Weights of a small GPT-style language model, trained from scratch on English Wikipedia: 24 layers, a variant of SOAP for these matrices.
Each number is 200 + 30 x the weight over its row's rms, rounded and kept within 0 to 999. Layers, rows and columns count from 0. The size before them is the row's rms in percent of the matrix's.

# layer 18 MLP up, 640x160, rms 0.264, rows 0-19, columns 0-159
107,197,167,199,181,221,221,177,159,213,190,196,232,187,153,217,196,233,191,218,176,188,231,211,202,162,209,195,226,234,187,250,147,213,153,196,210,184,215,207,222,209,217,189,196,194,270,197,182,253,216,141,187,222,222,174,224,208,195,200,229,230,166,154,204,228,187,250,201,248,149,158,161,192,178,163,189,174,196,159,224,199,165,252,233,240,176,263,140,132,237,205,220,236,167,189,231,201,201,213,200,254,221,255,195,196,221,211,171,248,241,221,176,220,218,209,183,192,171,204,204,249,261,203,171,231,184,184,134,211,184,184,189,176,173,208,214,196,227,197,183,199,175,253,229,241,227,193,180,170,153,220,158,280,171,198,265,206,176,147,187
097,192,237,185,206,212,161,247,222,229,181,187,167,284,242,219,206,234,239,174,175,239,167,191,192,212,132,214,143,232,209,218,127,188,176,198,240,193,161,166,207,171,162,158,211,144,229,223,183,184,193,210,155,195,186,194,188,184,175,235,180,187,253,210,145,208,211,176,209,232,182,152,225,204,170,221,161,194,187,229,175,186,237,191,239,205,210,203,231,223,220,243,193,206,197,173,183,206,128,231,155,166,206,222,224,138,229,223,207,214,209,211,147,271,216,189,168,207,192,203,187,238,225,172,190,244,179,220,198,170,212,220,192,190,197,193,177,224,211,234,190,217,210,239,157,122,231,168,165,206,193,232,166,206,156,227,137,235,153,183,217
104,213,200,186,235,236,139,210,198,193,217,215,166,217,209,172,224,209,241,218,170,185,162,189,206,196,198,175,202,149,224,237,219,158,184,221,207,166,186,219,169,191,212,199,141,169,184,174,227,218,184,206,174,177,193,194,292,129,128,204,143,223,198,220,167,150,191,215,176,162,226,215,200,210,141,217,150,190,213,256,223,221,205,178,180,170,219,208,245,203,206,193,221,241,194,252,226,192,149,170,156,193,192,186,212,252,186,184,257,170,185,233,185,224,202,201,180,165,159,258,196,178,168,187,248,247,222,190,215,192,213,223,178,215,177,209,212,251,136,215,194,192,194,202,221,224,194,138,127,152,165,210,172,233,225,190,142,213,233,213,209
101,210,192,249,201,219,179,162,198,217,226,223,250,190,197,207,210,198,266,126,199,156,205,199,159,184,190,218,197,171,221,203,196,232,160,161,201,208,262,149,194,195,203,203,229,170,236,175,255,245,179,248,213,187,230,182,174,179,206,205,210,184,197,175,164,178,179,187,178,175,173,185,210,203,182,165,218,186,161,142,185,182,169,196,227,209,208,215,233,137,178,232,170,202,213,196,181,167,177,188,213,251,211,185,210,154,262,185,186,177,166,171,195,212,223,158,260,223,160,158,219,228,223,155,139,273,201,222,223,186,235,182,170,182,233,260,200,235,179,263,178,113,166,155,187,181,181,235,231,167,210,192,180,236,240,211,219,180,201,187,179
107,199,193,186,205,184,195,192,213,121,154,164,262,150,132,155,209,224,186,240,202,196,210,176,226,200,206,188,212,183,242,161,218,163,212,179,192,221,189,237,183,155,199,177,219,202,172,187,168,204,142,201,232,196,154,187,225,185,234,175,226,146,238,245,193,194,178,180,182,251,233,219,184,118,178,180,174,189,221,171,150,227,213,209,209,213,204,208,194,191,185,231,213,165,149,168,142,193,147,206,168,229,220,205,225,239,203,187,235,225,183,224,191,221,251,207,168,177,133,226,203,209,189,234,168,162,219,204,176,209,178,168,270,197,181,204,187,216,250,241,177,212,136,176,166,239,195,185,208,211,185,248,161,183,191,149,167,225,155,231,155
112,200,263,165,229,162,207,172,201,265,258,166,222,191,210,239,241,192,210,212,174,203,189,209,170,184,221,203,218,214,117,186,238,200,193,193,147,207,237,225,189,240,192,227,278,187,170,149,179,229,232,181,203,217,182,178,221,218,176,185,202,174,209,207,186,191,229,261,190,193,220,226,185,195,238,211,232,252,215,247,180,218,193,164,203,206,165,205,220,214,226,235,171,185,143,204,171,195,242,241,211,148,211,220,224,193,192,169,232,294,218,186,182,149,218,261,186,176,208,166,179,212,198,228,177,172,206,164,198,136,207,235,195,212,181,188,197,220,152,202,243,260,189,224,186,228,194,193,192,219,167,208,177,196,199,172,240,185,251,234,120
100,210,176,262,194,215,152,216,193,247,190,243,212,217,178,181,186,199,182,218,178,189,193,203,172,278,219,172,240,187,207,201,155,144,184,204,185,151,128,206,217,200,168,206,208,112,224,177,209,195,184,170,144,215,233,184,220,183,164,197,218,181,197,215,212,254,159,194,179,204,225,228,180,193,156,224,178,162,212,239,235,230,217,260,194,217,210,180,215,225,218,224,166,217,175,178,205,200,186,183,165,204,206,209,199,165,231,200,217,223,236,229,152,221,211,258,171,241,229,214,205,201,158,179,222,165,134,154,224,155,190,200,173,195,144,182,180,242,237,157,213,197,272,229,203,173,186,276,197,209,219,176,178,177,207,188,264,229,171,194,252
095,233,216,159,203,215,219,255,162,203,227,199,180,153,221,160,159,217,222,217,188,188,207,174,218,225,213,169,187,145,201,197,206,190,203,229,203,148,205,255,237,194,185,223,213,207,154,244,220,181,210,169,177,221,174,271,210,181,162,239,206,183,191,247,183,226,250,189,192,142,208,216,116,200,236,200,195,241,197,169,195,242,214,192,220,147,210,212,182,194,205,235,180,210,258,211,162,193,214,171,209,121,168,233,173,197,179,215,205,204,216,221,178,137,195,248,177,186,225,150,206,214,191,162,156,118,196,221,171,225,255,220,173,158,208,177,185,224,214,231,244,228,206,191,218,139,225,144,178,161,196,194,187,211,139,201,189,206,190,221,151
098,203,195,221,213,236,222,209,189,248,161,216,194,219,188,255,218,267,213,164,188,180,185,178,201,186,190,227,171,184,162,182,187,179,182,236,177,197,164,129,228,210,265,203,189,172,196,193,190,216,167,210,260,199,235,188,237,241,158,244,198,184,209,214,214,151,242,238,145,222,177,186,159,186,220,192,178,186,194,194,204,201,252,180,104,158,258,207,193,210,214,203,208,200,297,157,126,174,231,200,212,216,192,252,185,250,182,226,235,181,188,180,258,168,208,168,186,185,199,216,181,181,252,217,220,203,217,182,249,185,179,224,220,221,168,159,151,226,185,196,159,180,186,205,152,232,199,196,200,199,146,186,175,153,212,189,216,203,218,227,192
099,210,200,175,143,217,222,231,218,190,180,195,217,167,175,223,213,187,210,207,212,164,180,206,244,230,172,215,161,167,158,211,244,189,255,232,156,147,210,228,181,153,151,179,202,150,187,199,204,156,179,211,189,193,173,217,224,223,245,201,226,207,163,197,178,243,188,231,248,186,198,222,132,275,196,175,190,236,236,180,235,219,245,205,188,152,179,237,196,230,166,206,234,261,220,181,175,206,238,194,238,198,205,221,184,194,256,210,140,228,198,217,153,197,151,206,216,224,185,243,221,208,223,132,190,212,177,165,179,196,165,165,199,181,163,193,254,107,204,204,192,243,207,212,168,237,232,191,211,178,168,200,264,205,187,209,202,148,183,220,177
098,197,197,180,165,183,223,210,203,167,160,239,220,154,210,181,150,192,198,209,235,216,133,196,146,181,212,162,222,155,209,171,195,197,217,206,179,219,180,241,257,159,208,161,154,200,152,200,260,199,179,211,194,210,182,205,221,185,210,206,272,191,240,228,233,208,161,235,234,214,174,186,190,184,185,212,179,201,174,193,228,140,189,183,114,189,232,168,153,199,232,213,210,199,175,170,230,165,144,243,221,193,173,232,263,217,200,217,174,249,229,207,208,153,150,166,220,196,230,160,204,254,178,245,194,177,174,183,187,207,194,168,159,200,200,187,179,238,191,284,213,189,181,220,186,216,138,145,198,173,238,236,166,173,181,181,170,225,211,218,176
100,229,175,156,162,199,223,183,198,188,185,253,221,192,244,179,249,203,195,219,184,191,178,145,163,222,230,164,224,266,118,195,166,167,233,138,215,157,200,179,175,164,222,219,178,201,261,156,215,200,199,157,203,228,204,166,202,157,194,197,246,157,197,200,147,193,221,239,185,175,213,166,208,206,174,204,175,200,154,218,174,193,261,183,211,224,165,158,205,202,234,197,179,219,182,225,156,214,203,157,199,232,217,257,206,139,183,188,181,228,191,252,153,184,215,190,177,226,201,221,212,177,181,209,181,165,157,188,165,183,164,120,179,190,175,213,157,223,205,174,199,253,244,238,150,221,164,243,180,270,225,211,201,199,207,223,175,182,196,192,198
113,232,255,210,234,230,204,215,179,167,185,190,203,211,206,204,187,163,155,170,181,223,203,183,280,168,197,203,217,179,193,197,286,176,190,190,196,105,213,198,207,193,205,198,188,217,202,168,207,158,210,137,225,200,187,216,233,217,197,196,227,218,219,225,134,170,131,180,168,200,178,222,173,194,220,205,175,162,160,192,213,226,161,203,173,211,162,184,185,228,202,158,181,196,146,212,196,189,131,186,202,183,208,173,176,195,194,234,227,216,165,203,165,171,190,173,162,172,230,179,179,217,132,224,217,150,230,148,250,222,170,165,134,197,197,131,219,192,187,162,207,198,201,191,185,299,170,214,226,209,186,195,180,207,225,214,238,213,216,223,145
093,192,189,167,203,184,196,232,209,184,147,237,214,225,188,188,187,183,205,161,258,187,193,179,206,190,178,239,163,186,178,186,190,226,181,226,134,203,196,158,220,209,203,279,219,204,159,284,236,205,216,234,224,173,154,180,218,186,175,210,172,215,179,203,209,172,222,191,166,221,218,237,201,202,135,161,269,235,168,223,243,151,197,212,209,217,219,251,181,268,223,179,193,191,134,175,184,240,167,177,147,198,184,277,224,210,172,243,181,200,180,280,193,175,186,199,217,186,188,241,160,191,233,186,197,199,185,258,196,198,183,176,190,175,206,182,261,251,186,212,204,186,215,203,225,210,265,215,210,234,165,193,195,186,190,185,202,160,166,154,185
105,210,168,247,157,147,209,187,168,193,185,200,181,176,182,200,231,202,140,251,185,206,175,246,210,259,192,163,173,182,220,155,143,222,252,229,192,214,215,151,237,196,196,193,198,223,195,185,188,233,207,238,209,227,196,223,176,154,168,184,200,234,208,238,160,181,200,203,217,193,220,105,228,250,236,151,190,216,161,142,220,199,192,179,223,183,214,224,208,254,217,190,224,189,155,210,212,164,194,157,166,188,267,203,251,191,168,180,127,268,193,188,204,228,178,155,202,169,170,228,203,153,131,234,178,181,206,227,217,194,237,192,210,192,225,167,177,202,194,217,204,209,199,255,199,212,209,202,181,193,206,219,219,229,210,124,250,210,202,206,163
103,203,181,246,168,235,238,221,185,147,234,184,156,200,242,209,195,230,206,201,164,225,222,210,190,191,195,146,182,172,212,223,171,166,202,238,141,180,179,193,193,267,235,144,249,240,156,254,207,210,190,204,213,177,145,219,219,159,177,149,222,217,266,259,176,189,173,234,190,213,208,223,224,190,220,186,245,209,230,202,253,192,213,226,230,206,257,204,180,193,209,203,183,265,194,201,162,188,153,199,194,191,219,236,248,210,222,183,174,193,219,200,150,205,236,191,135,199,170,168,209,194,173,224,183,245,199,172,161,214,198,235,222,224,168,191,240,174,233,226,195,194,216,156,204,153,178,246,216,210,174,202,137,221,152,164,199,237,199,127,189
097,180,201,220,169,174,176,184,217,204,198,216,198,250,227,180,221,199,193,209,206,225,189,214,186,262,176,188,223,171,209,240,184,155,204,234,182,128,253,216,178,252,251,174,189,211,247,159,155,242,193,205,160,182,194,226,133,220,222,167,191,172,162,184,217,225,207,195,227,179,225,111,169,222,242,245,133,206,175,214,205,197,166,281,201,216,180,216,149,212,237,202,196,250,186,174,203,188,196,178,190,208,139,151,206,158,208,135,228,216,241,174,186,190,205,200,236,213,236,162,236,236,175,197,191,227,171,186,207,211,162,209,147,222,234,195,198,208,225,252,245,238,210,219,229,227,202,136,236,184,187,232,171,222,180,197,197,177,171,187,176
095,191,180,203,215,241,185,208,175,200,166,224,242,159,191,213,197,231,185,197,117,178,250,196,241,176,231,206,171,236,181,197,289,217,239,174,147,175,212,205,194,213,233,172,239,222,198,180,156,199,197,246,176,197,225,229,169,187,142,145,177,195,229,166,186,233,206,243,171,197,244,181,182,220,244,207,177,195,236,164,146,178,198,203,240,183,191,208,243,226,210,252,186,183,205,199,195,208,162,195,221,164,251,185,260,152,215,158,247,203,209,215,223,192,257,225,182,144,210,179,131,223,196,235,184,188,192,173,235,244,208,257,167,167,165,195,225,204,244,226,168,189,161,221,216,222,185,238,206,215,226,262,245,210,169,199,200,172,218,209,205
091,154,225,181,215,187,163,205,202,185,146,219,195,207,172,170,214,148,179,219,216,197,205,223,176,181,216,252,222,169,190,134,198,181,144,180,192,170,228,188,228,147,204,209,203,205,222,198,209,246,209,183,198,220,187,233,210,191,186,158,220,192,137,188,266,235,206,178,181,219,200,245,275,246,171,189,218,258,173,163,184,220,171,164,141,215,151,169,179,179,190,193,164,180,223,202,266,223,270,253,175,208,218,235,269,197,160,155,250,207,151,223,194,239,225,212,234,218,189,182,216,178,226,234,221,171,161,194,149,195,206,228,207,219,235,154,169,219,199,239,189,248,224,203,200,251,208,225,152,188,186,206,195,174,232,178,171,222,228,214,190
097,191,196,191,161,179,176,230,173,228,207,195,165,225,204,206,157,198,202,157,210,237,248,225,197,267,211,215,161,197,176,244,216,146,186,217,208,230,160,199,217,258,272,200,229,173,187,156,195,168,183,176,220,192,228,169,266,235,171,185,170,203,233,196,249,208,178,259,194,180,242,174,164,212,235,178,167,203,197,201,258,241,212,202,252,148,229,205,194,214,230,199,227,225,213,204,233,186,255,184,167,231,232,202,164,184,210,181,206,192,158,209,181,192,214,214,178,190,213,160,186,255,220,219,215,157,170,157,142,204,185,187,116,225,225,202,190,169,244,234,192,203,206,225,177,289,212,197,235,199,166,168,149,164,214,202,204,150,211,169,185